{"qk_norm": false, "attn_scale": 0.0884, "lr_head": 0.00484}
Each number is 128 + 32 x the weight over its row's rms, rounded and kept within 0 to 255. Layers, rows and columns count from 0. The size above them is the row's rms in percent of the matrix's.

# layer 2 MLP gate, 1344x512, rms 0.177, rows 433-450, columns 256-383
size [ 92  99  82 103  98 100 136 122 135 127  97  90 113 107 123  84  54 102]
[[137 158 173  72 108 134 137  81 133 102 135 150 154 118 175 169 208 161 175 122 125 132 200 137 129  86 112 130 165 168 172 138 117 177 156  72  96 209 117 134 123  61 170 151 134 135  55  99 118 113 109 131 182 192  61 115 163 177 111 145  89 146 111 184 136 140 110 115 156 116 108 152 142 116 173 152 136 157  97 144 133 124 148 153 123 124 126 102  82 100 123 136 126 145 131 161 140 103 142  87  58 149 119  97 103 147 177  91 113 128 122  85  79 126 149 125 104 123 188 128 174 148  93 129 108 146 131 106]
 [131 106 170 145 161 131 161 148 100 126 127 127 130  89 102 130 147 116 129 181 171  91 110 197 148 115 132 113 150 126 101  83 116 182 145 143 123 206 149 141 214  82 147 128 162 110 114 161  72 143 137 153 161 115 139  66 124 140 136 145  88 126 215 133 113 188 102 126  94 123 132  99  96 137 129  62 155 130 147 149 129 131 107 140  92  53 102 129 124 147 128 148 116  64 150 129 154 167  77 141 147 137 129 102 130 126 127 154 104 139 127 131  81 160 205 140  68  90 166 116 172 109 115  84 106 169 138  83]
 [119 134 134 154 132 141 130 149 205  69 139 109 142 153 137 112 121 130 114 135 130 152 149 164  64 115 159 183  62 177 130 108 147 139 152 141 144 123  92 124 115 105 157 185 139 107 123 123 131  96 148  89 135 116 160 131  95 185 138 132  86 197 127  95 142 137 142  92 102 121 178  98 118 142 133 144 151 100 176 136  87 131 156  85 120 135 220  62 162 132 138 140 113 153 177 131 135  71 149 115 109 120 117 140 161 133 107 107 219 160  65 109  50 120 127 147 112 151 162 108 152 210 168 157  77 106 108 165]
 [101 131 191 162 121 118 130  91 134  97 116 130  82 174 149 184 129 117 179 143  82 171 201 168 166 116 150 122 116 157 155 100  92  73 189 136 193 144 124 176 162  72 121 122 150 133  95 153 111  39  84  74 162 154  55 115 105 129  71 144  58 139 156  98 124 110 107 119 148 135 109 141 162  89 155 136 125 171 146 113 106 136 130 140 116 113 132 108 114  66  84 106 193 129 171 129 175 130 138 152  82 114 160  98 137 116  43 144 171  83 154 135  81 160 128  90  90 130 106  88 143 130 113 168 189 186 128  72]
 [183 100  76  93  90 140 137 114 115 155  86 113 196  90 115  86 150 152  96 118 186 127 148 170  96 142 136 109 119 141 109 167 159  77 130 123 162  98 125  84  52 126  98  74 157 118  97 151 121 120 112 170 122  74 119  96  97 119 119 121 167 174 135 174 174  68 147 145 188  86  86 111 112 106 115 123 110 145  84  95 139  81 106 161 123  96 131 108  57 148 149  74  98  94 110  71 163  99 133 151 155 135 145 117 134 115  82  59 137 173 118 133 148 135 167 110  85  83 130 148  71 145 160 117 136 141  67 125]
 [138 107 129 101 152 143  71 125 128 105  85  95 162 175  99 129 171  93  67 130  65  97 122 194  86 161 165 107  72 138 130 138 113 104 130 114  81 116 144 191 114 108 125 163  85  95 119  64 119 140  58  94  92 131 105 144 145 131  73 126 172  97 151 174 129  74 138 154 133 171 161 135 147 133 123 108 133  78 109 185 178 158 155 101 144 139  93  83  80 116 102 134 118 142 159 127 136 142 105 110  76 169  91 124 179 144 138 126 134 127 119  93 146 109 150 126 158 109 166 161 147 120 143  65  59 120 118 138]
 [ 89 153 162  88 197 103 118  95 154 108 169  88 149 129 129  93 117 187 119 135 113 137 146 109 116 123 167 219 177 117 148 144 140 124 143 126  97 154 149 141 100 150 132  78 110 106 122 142 136 136  79 155  56 110 110 113 130 213 139  82 105 147 119 118 117 135 178  75 112 115 113 161 151 114  99 189 151 125 146 170  81 142 126 176 132 115  87  90 130 167 137  87 146 128 142 123 148 109 136 105  97  78 128 131 107 149 124 145 133 150 122 153 153 105 110 118 112 103  92 136 134 147 144 138 104 109 138  83]
 [159  93 104  93 153  91 114 109 129 142 127 125 181 136 147 134 122 132 101 113 187  99 148 121 185  87 148 124 181 174 166 133 142 150 107  86  51 169 110 153 119 128 165 156 126 120 145 125 154 153 148 133 114 135 101  91 198 119 160 142  61 141 178 148 105 156 119 134 151  75  57 161  97 136 172 111  97 140 176  97  98  81 151 108 212  76  90  86 146 101 101 127 139 144  96  89 162 130 122 123 147 113 132 102 104 145 134 155 164 140 181  93 121 129 170 163 125 149 157 186 120 119  78 111 194 142 147  69]
 [149 128 152 164  84 115 126 140 173 114 108 180  88 118 142 108 101 166 102 120 132  87  99  84 104  63 142  93  67  88 176 197 106 134 112 137  77 145 145 101 155 105 114 143  98  96 143 164 194 127 105  82  79 130  95 104  85 147 112 191 103  77  92 120 105 158 170 111 112 126 128  98 125 155 143 155 155 152 116 195 179 147  87 106 141 166 119 146 111 121 117 164  84  94 117  96 114 162 126 162  58 151 151 102 119 151  76  92 170 110 181 172 123  96 163  78 125  86 145 153 149 116 136 126 113 187 145 146]
 [122 154  53 106 101 134  84  98 102 140  82 134 143  93  84 162 138 145 126  70 167 152 105 103 117 118  92 121 148  95  94 156 119 146 100 109 126 129 202 144 142  97  86 109 203 113  94 165 153 128 107 137 145 109  77 154 163 140 172 151 112 130 158 127  79 160  52  92 132 114  69 115 179  60 117 138 177 131 121 151  91 132 119 101 107 107 164 138 155 119 154 104 115  85 112 150  83  98 125 182 133 146 134 177 160 122 145 133 151  94 102 160 105 125 148 171 128 144 133  71 147  87 124  73 169 107 122 120]
 [109 159  88 151  87  83 191 112 102 142 181 177 167  77  83 133 116 198 121  93 158 157 147 172 113  61 175 113 160 169 164  99  95 122 123 156 166 182  92 123 101 181 153 126 143 125 110 151 150 128 140 129  87  82 123  83 176 114 157 117 116 110 155 168 152 158 161 190  94 127 114 142 209 102 161 124 134  88 160 155  79  97 114 105 119 140 109  72 100 159 131 168 183  82 206 129  88 145 118 133  49 166 147 133 127  95 156  97 120 125 128 149 152 131 153  87 130 159  29 148 175 109 138 159 130 191 118  95]
 [148 146 148  64 115 132 117 122 125  76 157 155 123 150 139 165 150 152 192  95 111 131 124 160 149  93 176 158 117  76 137 133 145  93  77 151 100 117  57  81 196  84 118 177 176 166 116 128  95 132 103 136 100 166 129 149  75 135 109  63  99 119  92  86 125  77 120 120 118 124 102 120 158 132 109 161 106 161 169 218 123 151 170 148 104 107 163 174  68 102 107 100 104 142 123 151 125 119 111 179 102  72 154 129 120  88 146 164 158 131 140 102 117 119 125 126 144 143 136 143 138  56 112 143 191 159  77  96]
 [121 142 131  96 111 100 168 119 151 127 106 166 160 117 134 116  98 162 147 117  60 116 118 148 166 140 126 177 214  92 132  99 115 179 143  99 106 134 110  94 159 147 135 160 109  98 122 143 157 141 146 152 112 112 127  92 136 139 142 154  81 121 102  77 148 125 141  93 165  93  72 126  43 112 146  94 125  59 118 130 168  79  89 113 132  94 120  82  91  86 195 181 170 133 164 122 128  55  42 161  89 121 165 137  79 126 102 132 119 125 194 159 127 156 128 130 164 108 112 126 128 171 182 148 184 148 117 145]
 [138  98 147 116 126 114 134 191 127 102 101 122 128 138  84  75 146  88 105 135 153 155 121 127 151 103  76 184 157 111 178 121 162 111 147 131 103 117 125 139 124 181 100 163 146 156 143 167 185 112 143 133 139 111 150  75  97  72 160 115 149 111 109 121 146 139 118 158 119 149 121 162 137 126  98 150 104  48  86  68 121 153 150  89 134 151  63 125 143 172 178 121 107 145 108 161 109 139  62 150 159  89  97 150 143  97 203 111  92 199  72 113 182 169  86 158 122  87  62 172 110 134 138 133 127  83 180 100]
 [151 126 116 180 138 144 128 122 167  83 139 178 131 150  89 155 154 112 125 108 100 115 138 167 159 171 118 131 144 158 125 144 159 107 143 147 111 105  75 151 121 163 141 123 109  90 120  75 109 144 138 133  84  17 159  94 113 148 124 116 121  43 133 100  91 101 167 165 180 114 106 137 149 133 226  98 159 127  79 162 138 103  61  80 122  64 158  77 178  63  98 143 201 167 121 153 114 145 129 134  76 104 119 200 128 161 157  98 131 141 140 172  95 150 130 123 138 129 143 150 216 134 108 118 172 179  69 152]
 [132 130 158 138 217 200 135 148 145  66 173 109 101 112 117 130 118 169 118 116 133  73 120 154  87 148 120  73 186 125 166 151 180 160 110 103 105 129 146  58  83 100 170 143  90 141 107  95 166 157  99 189  98 147 152 155 150  95  67 174 145 107 148 116 100  99 159 120 121 154 167 119 100  83 101 168 116 213 145 146 126 143 128  90 191 120 100 138 185 130 164  59 159 159 129 118 131 110 104 130 153 140 168 130 154 147 111  89 128 136 122 134 112 162 139 177 137 134 113 101 186 153  80 121 116 105 102 100]
 [145 110 129 165 169 107 111 102 187  87 123 141  58 162  82 137 130 178 153 100  64  86 160 193 155 124 156 118 134 117 143 118 128 126  51 113 136 177  81 129 172 139  82  95 118 196 125 137 113 132 131 103  47 187  93 163 117 114 123 168 145  86 121  88 157 150 144 125 101 160  90 153  69  96 132 143 105 113 102 133  89 145 126 160  74 146 158 170 146 105 172  78 137 120 142 119 119 110 141 154 108 134  96 140 122 121 184 126 131 152 142  76  89 113 144 133 161 148 121 126 158 150 107  96 100 154 171 125]
 [110  83  82 145 134 164  89 193 116 164 112 147 107 179  52 100 130 167 163 166 166 117  80 159 177 178 146 113 129 130 124 116 197 149 171 117 170 137 157  55 188 123  92 158 158 103 150 134 140 103  92 144 122 137 106 125 179 161 155 194 120 114 146 139  69 118 162 147 117 113  47 211 107 129 159 107 133  72 155 195  90 123 125 104 114 156  87 121 105  94 123 183 124 174 152  79 158 111 148 102 151 138  92  71 116 114 104 135  57  97  81 119 165 167 163 138 121 171 112 140 159 128 173 106  99 108 117 106]]
# layer 2 MLP up, 1344x512, rms 0.179, rows 433-450, columns 256-383
size [ 94  96  85 105  95  99 128 125 134 117  87 101 109 102 119  81  54  99]
[[ 89 113  59 175 144 163 137 123 187 169 141  76 103 135  82  77 110 152 157 155 162 200 113 147 104 134  83 118  99 143 154 118 165  99 151 182 178 105 103 141 200 164 161 102  98 128 107 144 131 156 131  92  79 104 206 155 113 131 144  84 174 154 122  78 119 121 134 137 131 172 154 113 105 109 112  86 117 143 132 128  88 121 153  96 126 119 114 148 140 120 106 171 181 113  75 116 150  86 137 137  98  55 115 123 124  70 127 128 115  88 136 130 105 120 149 156 125 141 109 138  93 103 178 198 129 112 107  94]
 [155 108 140 128 158 111  88 128 151 145 136  89 169 106 110 139 121  96 128 157 115  87 142 164 173 141 140 106 148 114  91 180 115 149 159 122  87 201 152  98 154 144 117 175 131  99 164 166 133 130 133 150 109 140  98  94 103 101 132 165 120 178 158 139 186 131 121 131 134 139 119 116 128 135 150  99 116 110 156  76  98 107 140 141 104 113 199 113 191 100  93  84 101  94 137 119 144 118  76 153 144 174 150 123  67 172 143 124  75 120  93 121 106 134 184 136  81 135 135 135 134  98 113 120  57 208 125 140]
 [133 182 150 154 118 123  74 158 146 114 124 120 138 154 118 126 119 107 144 115 109 181 174 189  88 122 146 141 111 181 129 102  80 149 134 119 110  87  96  97 123 126  99 125 102  82 101 138 196 110 155 104 147  94 139  79 129 187 128 170 128 205 121 131 166 116 142 107  96 143 204 150  89 138 174 131 152  99 173  89 119  55 145  67 120 114 111  54 216 143 102  95 154 161 170 102 179  94 145 114  96 132 153 155 131 159 109 161 183 142 101 144  78 124 142 112 112 130 160  95 114 167 122 176 112 169 108 153]
 [132 107  94 109  93 149 218 170 122 115 178 155 155  85 144  97 115 124 108 143 201  87  67  75  88 110  97  66 118 121 124 167 144 128 117 116 121 140  93  52 101  91 134 123  80 109 127 143 155 208 175 150 154  97 171 137 137 120 184  92 169 114 113 177 123 123 143 136 158 138 154 109 127 134  88 118 131 109 138 165 133 134  93 115 147 149 147  65 159 159 200 134  72 193 127 110 108 154 144  89 159 170 140 125 153 110 178  95 104 167  47  95 159  89 112 136 173 116 174 141 116 118  99  87 129  75 135 139]
 [185 122  97 117 100 137 100 113 101 148 131 131 158  82 114 116 160 122  96 121 185  51 188 146 104 151 126  83 126 103 139 157 157 104 128 127 120 104 170  64  66 132 103  54  74 150 114 159 130 104 133 168 193 114 148  99  92 122 123 122 148 126 127 147 159  77 139 176 161 116  92 130  96 112 101 145 152 117 110  97 166 112 136 140 135  72 163 112 126 143  95  97  83  97 120  83 107 100 143 101 127 145 201 113  74 124  88  73 156 132 117 110 104 125 141 136 100  70 149 123 112 151 127 133 159 160  68 124]
 [130  96 132 114 137  97  80 110  76 108  73  87 164 187  68 118 181 101  15 131  58 115 143 184 105 167 162 106  84 130 144 151 116 135 147  87  60 116 111 186 113 105 112 134 104  89  98  59 122 150 127 114  61 144  95 131 145 151 100 143 194 119 147 128 177  46 158 172 147 138 129 111 139 123 131  81 131  68  82 149 151 163 159 108 139 160 103  89 116 142 128 133  95 110 126 113 151 125 145  83  81 181  95 166 142 115 133 141 175 141 147 140 125 114 187  79 198 126 155 180 167 134 144  70 107 134 112  73]
 [108 166 137 101 175 128 109 100 170  81 132 106 129 117 115 101  97 144 154 120 115 168 146 121 135 135 136 210 151 162  76  96 135 142 156 134 115 123 157 114 106 162 188 134  87 132 133 123 105 118 102 151  84 120  74 152 112 149 149  91  93 134 112 124  97 148 143  93  79 115 126 145 143 135 141 148 138 131 172 154  70 127 124 145 160  91 102  85 127 121 157 137 133 154 182 150 114  98 124 103 118  64 110 113  97 137  96 153 124 159 134 115 132 101 102  95  99  68  86 115 139 143 148  73 117 134 108 151]
 [134 106  95 108 115  99 110 140 137  96 120 144 127 148 158 125 118 121 173 143 162 122 187 125 165 117 127 124 125 189 113 101 132 126 147 146  42 165 128 155  68 151 156 199 134  98 192 134 135 165  99 154 139 117 105 141 192  86 138 116  48 149 142 152 136 155  95 130 131  97 100 170 137 182 108 122  91 112 120  91  93  73 157  94 163  93 120  95 138 144 111 131 136 170 137 119 126  80 139 149 147  93 146  88 165 119 137 136 129 152 130 114 159 130 175 137  96 135 190 204 112 136 129 152 136 180 134  86]
 [115  95  78  99 158 137  84 113 110 154 100  83 152 161 111 127 150  87 154 134  86 194 185 153 189 188 141 167 174 141  68  93 145  98 170 121 167  94 139 167 109 167 133  99 156 155 123 106  51 163 127 132 204 132 166 142 159 103 139  76 147 168 155 144 154 104  89 167 144 133 109 164 136 110 143 107 131 105 116  59  93 127 186 136 122 108 144 119 140 133 141  84 188 155 137 157 130 120 172 102 169 118  69 139 125 135 170 185  88 150  64  84 152 160  68 135 111 162  85 111 154  88 161 147 138  84 103 146]
 [101 116 189  91 102 106 172 121 118 142 184 123 142 162 146  96 149 123 107 161 111  70  93 155 167 119 156 137 151 155 180 123 154 190 110 133 111 151  98 110  93 134 177 143 106 106 170 120  94 130 139 113 114 135 151 126 103 103  96 121 158  90 104 145 137 179 214 170 154 142 191 189 126 128 159 150  88  97 135 110 141 130 108 173 123 103 143 104 110  91 128 142 154 162 104  89 179 134 223  99  93 159 110 101 125 164 109 127 126 139 129  93 157  70 122  67 139 135 142 198 125 112  92 155 133 114 137  76]
 [ 85 124 119 141  95  89 161  99 129 139 157 102 179 114 128 144  85 134 143 135 118 176 158 189 111 138 169 122 116 132 111  70  81 115 132 178 185 162  82 107 120 108 118 185 138 168  78 101 134 125 108 155  84 125  86 130 182 108 147 135  58 114 150 160 139 161 146 123 124 144 120 110  87 105 144  96  97 104 115 167 131 131  86 107 114 148 110 111  93 179 108 166  90  98 143 144 101 192 114 156 108  78 167 146 189 107 129 105 158 114 109 116  88 143 114 130 118 105 103 131 101 130 103 173 104 102 112  94]
 [149  89  61 179 152  98 110 135 136 124 124 154 161 143 104 130 122 134 107 133 113 152 132 128  71 135  88  93 151 224 115 125  99 195 207 103 155 118 201 189  52 161 146 118 106  88 141 208 141 153 145 101  84  96 163  91 120 119 152 175 138 178 181 162  83 140 172 152 145  57 145 125 118 110 144 105 130 141 115  58 146  63  90 125 164 150  34 121 114 130 149 178 156 117 139 147 114 154 110 130 129 158  81  79 103 142 102 101  92 155 104 124 161 114 156 152 120  48  91 153 128 193 138  86 112 106 182 111]
 [103 131  96 163 170 161  59 163  53 140 179  82 134 153 122 147 146 157 120 140 168 145 131 169 123  93 123 119  77 133  97 139 141  84 126 110 156 135 140 140 123 115 135 109 162 129 136 108  92 124 102  97 109 214  89 126  91 137 148 113 172 161 133 166 138 188 125 183 106 183 156 131 212 164 103 169 144 185 138 129  94 184 135 152 116 133 156 153 141 152  81 122  95 144  73 116 118 216 173 135 157 130 124 131 150 132 154 141 140 157  87 104 158 101 155 108 101 167 146 123  84 101  89  79  64 117 134 104]
 [100 164 102 130 119 126  79  75 119 141 128 120 132  98 170 175  96 119 137 117 141 107 114 119 135 134 101 116 131 143 126 139 134 152 138 108 181  97 143 115  79  64 179  95  95 121 145  94  90 102 115 105 142 107 138 182 122 155 105 140  77 129  81 137 144  55 151 121 135  78 133 107 111 106 129 147 135 176 151 178 118 151 145 138 155 143 128 105 111  68 128 154 125  91 141  94 141 171 172 106 136 207 196 138 121 158  56 153 162  70 192 163 115  90 255 110 163 134 133 124 118  95 111 123 146 150 120 188]
 [109 124 111  94 143 125 133 130 127 154 116  74 141 115 182 124 110 125 135 131 128 171 153  78 124 101 187 100 128 105 138  86 116 120  90 133 134 199 159 116 164  96 114 142 130 173 122 180 168  96 137 139 139 204 100 153 141 151 142 173 146 175 141 199 137 168 102  98  66 182 133 107  88 157  60 134 106 107 190 109 117 146 158 144 104 172 127 131  62 157 166 114  94 101 139 100 153 134  89 174 191 105 113  80 166 106 141 176 132  89 131  73 131 120 143 145 167 124  78 116  77 107 155 148  97 105 185 100]
 [105 142 124  90  92  86 141 143 148 133  84 148 124  89 143 151 124 145 144 131 121 188 110  78 189 122  91 124  93 153 105  91 140 105  82 153 168 150  71 147 169 143  81 113 159 120 108 209 149 105 124  94 191 140  49 147 109 121 174 104 123 128 115 116 130 124  79 153 137 116  99 137 169 119 129 136  93  99 143 108 136 103 147 106  78 138 173 146 101 155  93 166 130  75 185 147 155 114 109  81 109 130 114 128 145 135 133 161 113  89 170 104 117 107 161 113 129 121 143 169  69 136 123 135  91 105 149 167]
 [ 86 138 109  59 131 133 166 227 176  75  92 106 194  59 173 130  94 198 119 126 117 129 144 136 119 163 158 163 149 100 127  64 124 167 176 152 131  84 126 119 126 120  67  99 120 117  83  81  84 116 125  99 110 146 189  93 162 135  95 193 103 125 121 111 119 140  90 155  91 160 157 149 139  80 183 155  99 123  75 131  90  87  83  81  91 174 174  57 146  94  89 146  77 116 111 158 145 116 101 157  65 164 123 194 154 140 120  77 106 149 109 130 132  70 105 219 111 145 137  90 137 124 114 140 123  92 145 116]
 [170 189 180 122 108 116 185  80 137  78 119  82 135  84 176 159 101 104 101  86 108 173 158 140  80  96 109 100 108 128 132 128  65 112  85 151 113 135 108 183  84  94 177  88 131 157 107 139 136 137 176 116 151 103 168 113  77 108 115  53 144 113 104 122 154 139  85 162 152 144 192  80 151 127  64 181 116 165 114 112 184 173 137 171 143 124 199 113 152 152 130  98 142 116  85 177 118 154 107  84 117 122 169 169 129 140 153 107 137 170 218 128  75 100  81 131 153 116 135 111  71 129  78 129 129 193 115 170]]
# layer 2 MLP down (transposed), 1344x512, rms 0.103, rows 433-450, columns 256-383
size [ 84  93  76 107 110  95 131 121 133 118  84  90 115 113 124  80  49 106]
[[ 86 145  57 114 110 134 204 145 187 178  94  92  90 128 136 108  88 108 125 115 150 122 139 103 106 122  84 115 116 116 183  81 136 133 142 135 192 100 120 122 182  96 126 110  49 103 129 102 141 131 109 113 118 112 161 140 126  59 179 123 197 114 105 104 116 167 123 126 152 114 132 119 119 146 123 129 115 168 164 119  97 125 148 127 162 112 104 114 151 153 115 152 188  88  87  76 139 154 107 118 105  49 182 153 112 112 114 129 147 138 107 118 153  92 180 193 144 158 142 166 140 130 148 137 149  99 111  89]
 [156 105 138 204 131 212  92  86 173 105 159 110 158 120 132 135 142 114 158 190  89  87  96 134 162 155 138 155 139 132 139 171  92 113 142 131  85 181 140 164 173 125 121 154 103 133 169 166 152 128 121 125 115 106 164  83 142 126 178 136 106 130 202 113 164 138  96 130 138 166 135  91 170  86 137  80 120 100 167  81 117  61 125 123  99 123 177 151 182 135 115  69 123 114 127 146 121 123 106 206  66 153 161 102 105  93 149 153  94 105 165 154 101 101 152 141  55 104 155 146 140  91 139 134  96 161 125 118]
 [107 123  83 145 172 146  73 135  72 110 137 149 173 123 152  80 129 126 128  80 107 190 136 115 132 105 105 149 141 145 112 142 204 144 133 146 134 189 121 117  87 126 134 130 127 115 141 183 150 132 145 147 153 146 152 161 160  92 153 135 126 140 149 143 122 122 123  96 181 178 158 114 108 131 131  99 160 140 183  98 122  69 144  88 149 121  61 143 212 191 153  88  97 140 167 167 131 125 116 123 119  97  31  88 126 118 129  99 137 113  96 117 101 136 157 165 179 126  85 168 116 153 108 126 123 128 110 130]
 [153 115  98  93 128 173 192 163 112 136 157 130 159  58 159 116 103 129 143 137 138  96  79  90 159  92  56  75  94 110  96 138 196 203 137 152 161  65 126  73 110 142  96  96 149 106 118 144 103 223 193 133 152 111 124 141 138 123 101  86 116 129 116 140 130 165 156 108 189 101 149 176  78 136 117 127 141  59 143 155 189 134 146 123  82 148 110 103 140 146 163 132  52 180 165 143 132 117  96 124 171 156  95 109 246 129 138  83 120 169  78  81 171  61 113 110 146 133 132 132 117 159 146  88 142 135  98 171]
 [170 132  85  80 159 110 164  89  86 113 125 108 149 147 116  80  90 184 128 124 173 111 209 170 105 128  76  98  68 131 108 159 131 139 120 172 123 129 175 101 110 105 131 165 158 112 107 171  91 124 137 181 122 126 147 155 137 118 125 147 156 107 105 139 179  94 102 183  93 141 115 126 111 112 140 149 130 136  86 155 192 116 116 111  90  85 148 110 117 126 111 121 120  58 173 119 140  98 171 121 107 184 158 117 146 145 138 117 141 143 115  77 187 118 145 106 152  92 130 169 118  74 127 187 166 152 159  72]
 [117 151 155 105 158 173 103 136  88 121 129 107 165 127  93 145 156 112  62 153 153 163 104 130 151 110 143  38 110 142 111 132 138 127 124 125  98 111 110 161 114  90 152 181 127 125  77  81 101 151 107 176  60 143  76 102 114 175  99 164 185 125 180 136 111  60 148 123 164 170 139 103 166 123 152 104 151 121  94 149 124 140 160  75 163 148 128  53 110 134 139 136 107 107 142 147 113  95 126  82 144 174  76 118 119 157 119 139 119 132 113 117 149  92 125  79 181 121 167 151 139 100 148  87 110 126  80 108]
 [137 177 135 160 166 112  71 128 171 106 146 156 169 148 147  68  88 118 100 137 105 123 111  92  94 180 128 143 111  65 139 110 123 158 103 112 182  56 117 171 113 126 181 117 150 197  32 126  94 114 113 142 116 190 127 125  52  61 107 168 128 146 159 132 102 190 116 171 124 105 115 106 101 156 134 172 164  93 169 165 139 160 134 125 107 129 128 112 156  85 155 127 131 155 183 115 103 150 142  68 133 105  97 149 128 147  75 114 135  41 127 143 122 112 116 157 135  84  89  84  72 116 126 103 143 108  78 114]
 [125  69 151 123 153 162 116  95 119  86 215 178 154 121 146 124 125 103 103 181 155 108 190 126 143 164 137 105 160 137 144 128 116 109 109  86 102 156 146 185 132 133 164 164 124 170 150 126 145 140 121 162 131  79 105 107 143 141 145 129 106 160 197 141 163 147  71 160 166 158 106 107 151 143 155  94 100 153 169 114 134 119 110 125 133  96  99  63 169  96 174  71 141 138  97 121 190 137 144 175 122 147  92  85 121 129 125 161 108 135 119 142 103 188  42 120 100 131 109 111 148 112 103  98 146 211 120  81]
 [ 99 113  47 137 105 141  93 153 105 140  97 140 146 180 124 131  91 191 154 125 129 132 149 153  84 112  59 103 166 108  86  93 135 110 122 135 140 114 172 193 134 159  84 194 180 124 118 151 107  64  75 143  96 114 124 112 115 136 157 143  74 167 151 131 133 174  85 146 126  90  88 129  48  96 159 140 161 143 137  55 121 167 164 137 109  97 157 162  92 166 108 130 174 190 139 136 142 116 124 115  84 125 138 145 126 105 158 110 142 214 123 162 195 163 144 130 121 101  81 160 144 132 176 105 143  42 196  86]
 [133 104 142  92 114 120 106 133  96 156 134  57 147 144 118 106 114 114  69 139  84  89 121  95 155 125 137 144 123 146 165  73 184 165 119 119 162 143 158 120 112 142 140 145 144  77 177 173 161  88 110  83 150 119 129  91 121  92 115 120 123  64  63 128 146 169 178 184 103 155 158 177  97 149 138 101  80  39 107  91 100 125 119 176  95 125  99 173 177 112 125 161 190 166 133 101 150 137 153  97 122 114 110 118 107 152  91 127 104 147 151 144 142  85 160 153 172 181  91 189 100  94 107 158 188  68 157  97]
 [106 116 140 114 118 113 172 110 145 176 113  96 157 122 108 109 137 140 210 111 187  28 172 170  77 136 178  78 129 106 140  81 141 108  88 150 177 192  90 139 135 143  93 141 158 143 108 168 136 142 135 178 113 116 126 105 108 118 145 136  87 119 167 179 117 165  54 160  86 151 128 160 127 102 147 125 199 144 155 168  94  78 131  89 117 154 184 100 151 169  94 115 127 100 157 155 137 124 105 201  96  98 128 123 136 113 186 156 125 114  96  99 115 163 165 125 113  77 118 151  98 166 142 132 108 121 131  85]
 [103 134 153 120 122 230  84 123 116  69 127 174 173 113 125  94 159 179 161  96  93 102 139 168 131 151 150  97 196  78 172 145 179  73 142 121 141 171 146 114 155  97 120 158 128 113 124 174 126 114 105 123 116 116 110 122 146 167 123 137 132 113 193 130 167 101 120 186 111 126 157 119 101 108 137 204 133 185 134 171 131 185 138 135 133 138 204 148  96 151 143 118  94 126  99 128 126  64  96 165 138 179 118 136  81  79 131 169 133 178 121 113 151 146 113 117 167 113 145 174 166  89 109 130 143 160 127 145]
 [ 70 153 119 108 139 168  97 155 151  90 137 117  80 113  97 210 145 136  83 150 205 151 107 182 130  73  93 118 120 175 141 143 120  98 119 158 125 132 102 121 132 139 148 170  82  94 155 118 144  83 108 119 175 159  94 168  96 132 110 119 174 137 153 184 154 180  81 143 141 157 155  91 182 120 144 157 162 124 122  93 130 177 182 130 122 168 150 125 142 123  80  81 107 171  95 131 122 175 141 166  91 168 132  81 140 153 108 159 119 122 123 103 121 110 122 126  67  95 186 195  86 115 152 136  64 148 102 194]
 [149 121  84 152 156 183 140  58 131 126 150 186 141 104 198 147  85 110 147 191 138 151 117 124 145 126 139 121 120 129  79 129 127 126 152  74 167  69 125 161 127 136 118 160 117 101 122  97  88 109 124  84 135 127 122 143 137 171 103 113  96 146  70  97 125  76 160 155 153 104 168  79  73 140 137 131 163 172 173 182 100 134 136 169 135 102 190 136 122  88 109 118 153 102 146 160 136 153 150  99 106 167 223  98 101 119 101 154  50 126 144 139 124 163 177 122 159  91 133  97 185  66 113  72 110 128  85 133]
 [122 153 156 123 130 180 159 157  99 124 143 133 110 114 135  83 114  87  96 101 134 149 180 151 130 114 153 133 121  99 153  88 145 124  94 107 116 105 153 140 159 120  81 119 132 138 158 167 183 109 147  88 151 200 103 167 193 131 126 144 166 139 169 200 187 132  92 108  69 133  63  83  93 150  52 116 102 173 163  76  87 137 170 136  79 154 140 126  62 160 142 148  99  78 116  86 136 119  90  77 114 116 112 106 123 106 165 182 152 174 110 166 151 138  67 140 152  62  46 137 103 142  98 158  97 142 158  95]
 [132 106 142 102 105  90 116 136  96 128  71 135 166 107 170 129 151 149 104 137 104 169 153  74 187 132 124 121  98 154  86  91 154 127 106 195 149  88  97 156 149 114  98 100 191 110  89 175 152 126 186  68 176 164  44 114 102 109 163  94 156 107  77 136 185 206  80 129 165 104  97 183 162 155 148 106 126  82 156 101 145 113 146 152 127 141 137 138 103 159 121 152 127 122  96 100 147 181 118 118 118 124 167 140 151  87  94 108 110 181 178  78 126 117 181 123 134  91 159 144   3 145 186 180 113 126 127 133]
 [107  83 109 144 132 118 182 230 127  94 131 112 151  88 138 132 161 109 123  86 112  95 154 171  87 120  60 111 115 114 144  87 115 167 150  99 141  78 140 124 141 148  71  81 144  85  98 124 110 128 139 122 145 167 206 120 166  99 151 131  98 118 216 180 141 128 120 110 135 109 179 110 115 136 118 176 151 138  97 104  83 114  78 109 129 121 134  66 120 160  80 137 164 100 126 138 202  97 134 159 154 139  99 198 102 146 152 110  86 149 139  85 128 143  82 151 128 170  97 166 128 119 132 130 137  85 126 130]
 [101 148 116  93 139 107 170  87 146 103 128 113 126 123 150 148 126 131 104 144  89 129 159 142  84  87  90 105 162 142 126 107  84 112 115 142  65 122  89 208  81 169 129  99 125 154 124 143  93 143 137 137 135  78 160 153  51 112 101 100 110 122 134 129 174 113  76 144 163 139 175  71 104 108  68 147  85 127 134  94 189 146 150 157 144  80 144 101 147 208 129  94 113 102 104 122 108 137  33  91 126 142 160 162 143 138 121 152 144 121 158 177 123  98 126 126 173 147  92 104 120 119 160 138 118 169 145 183]]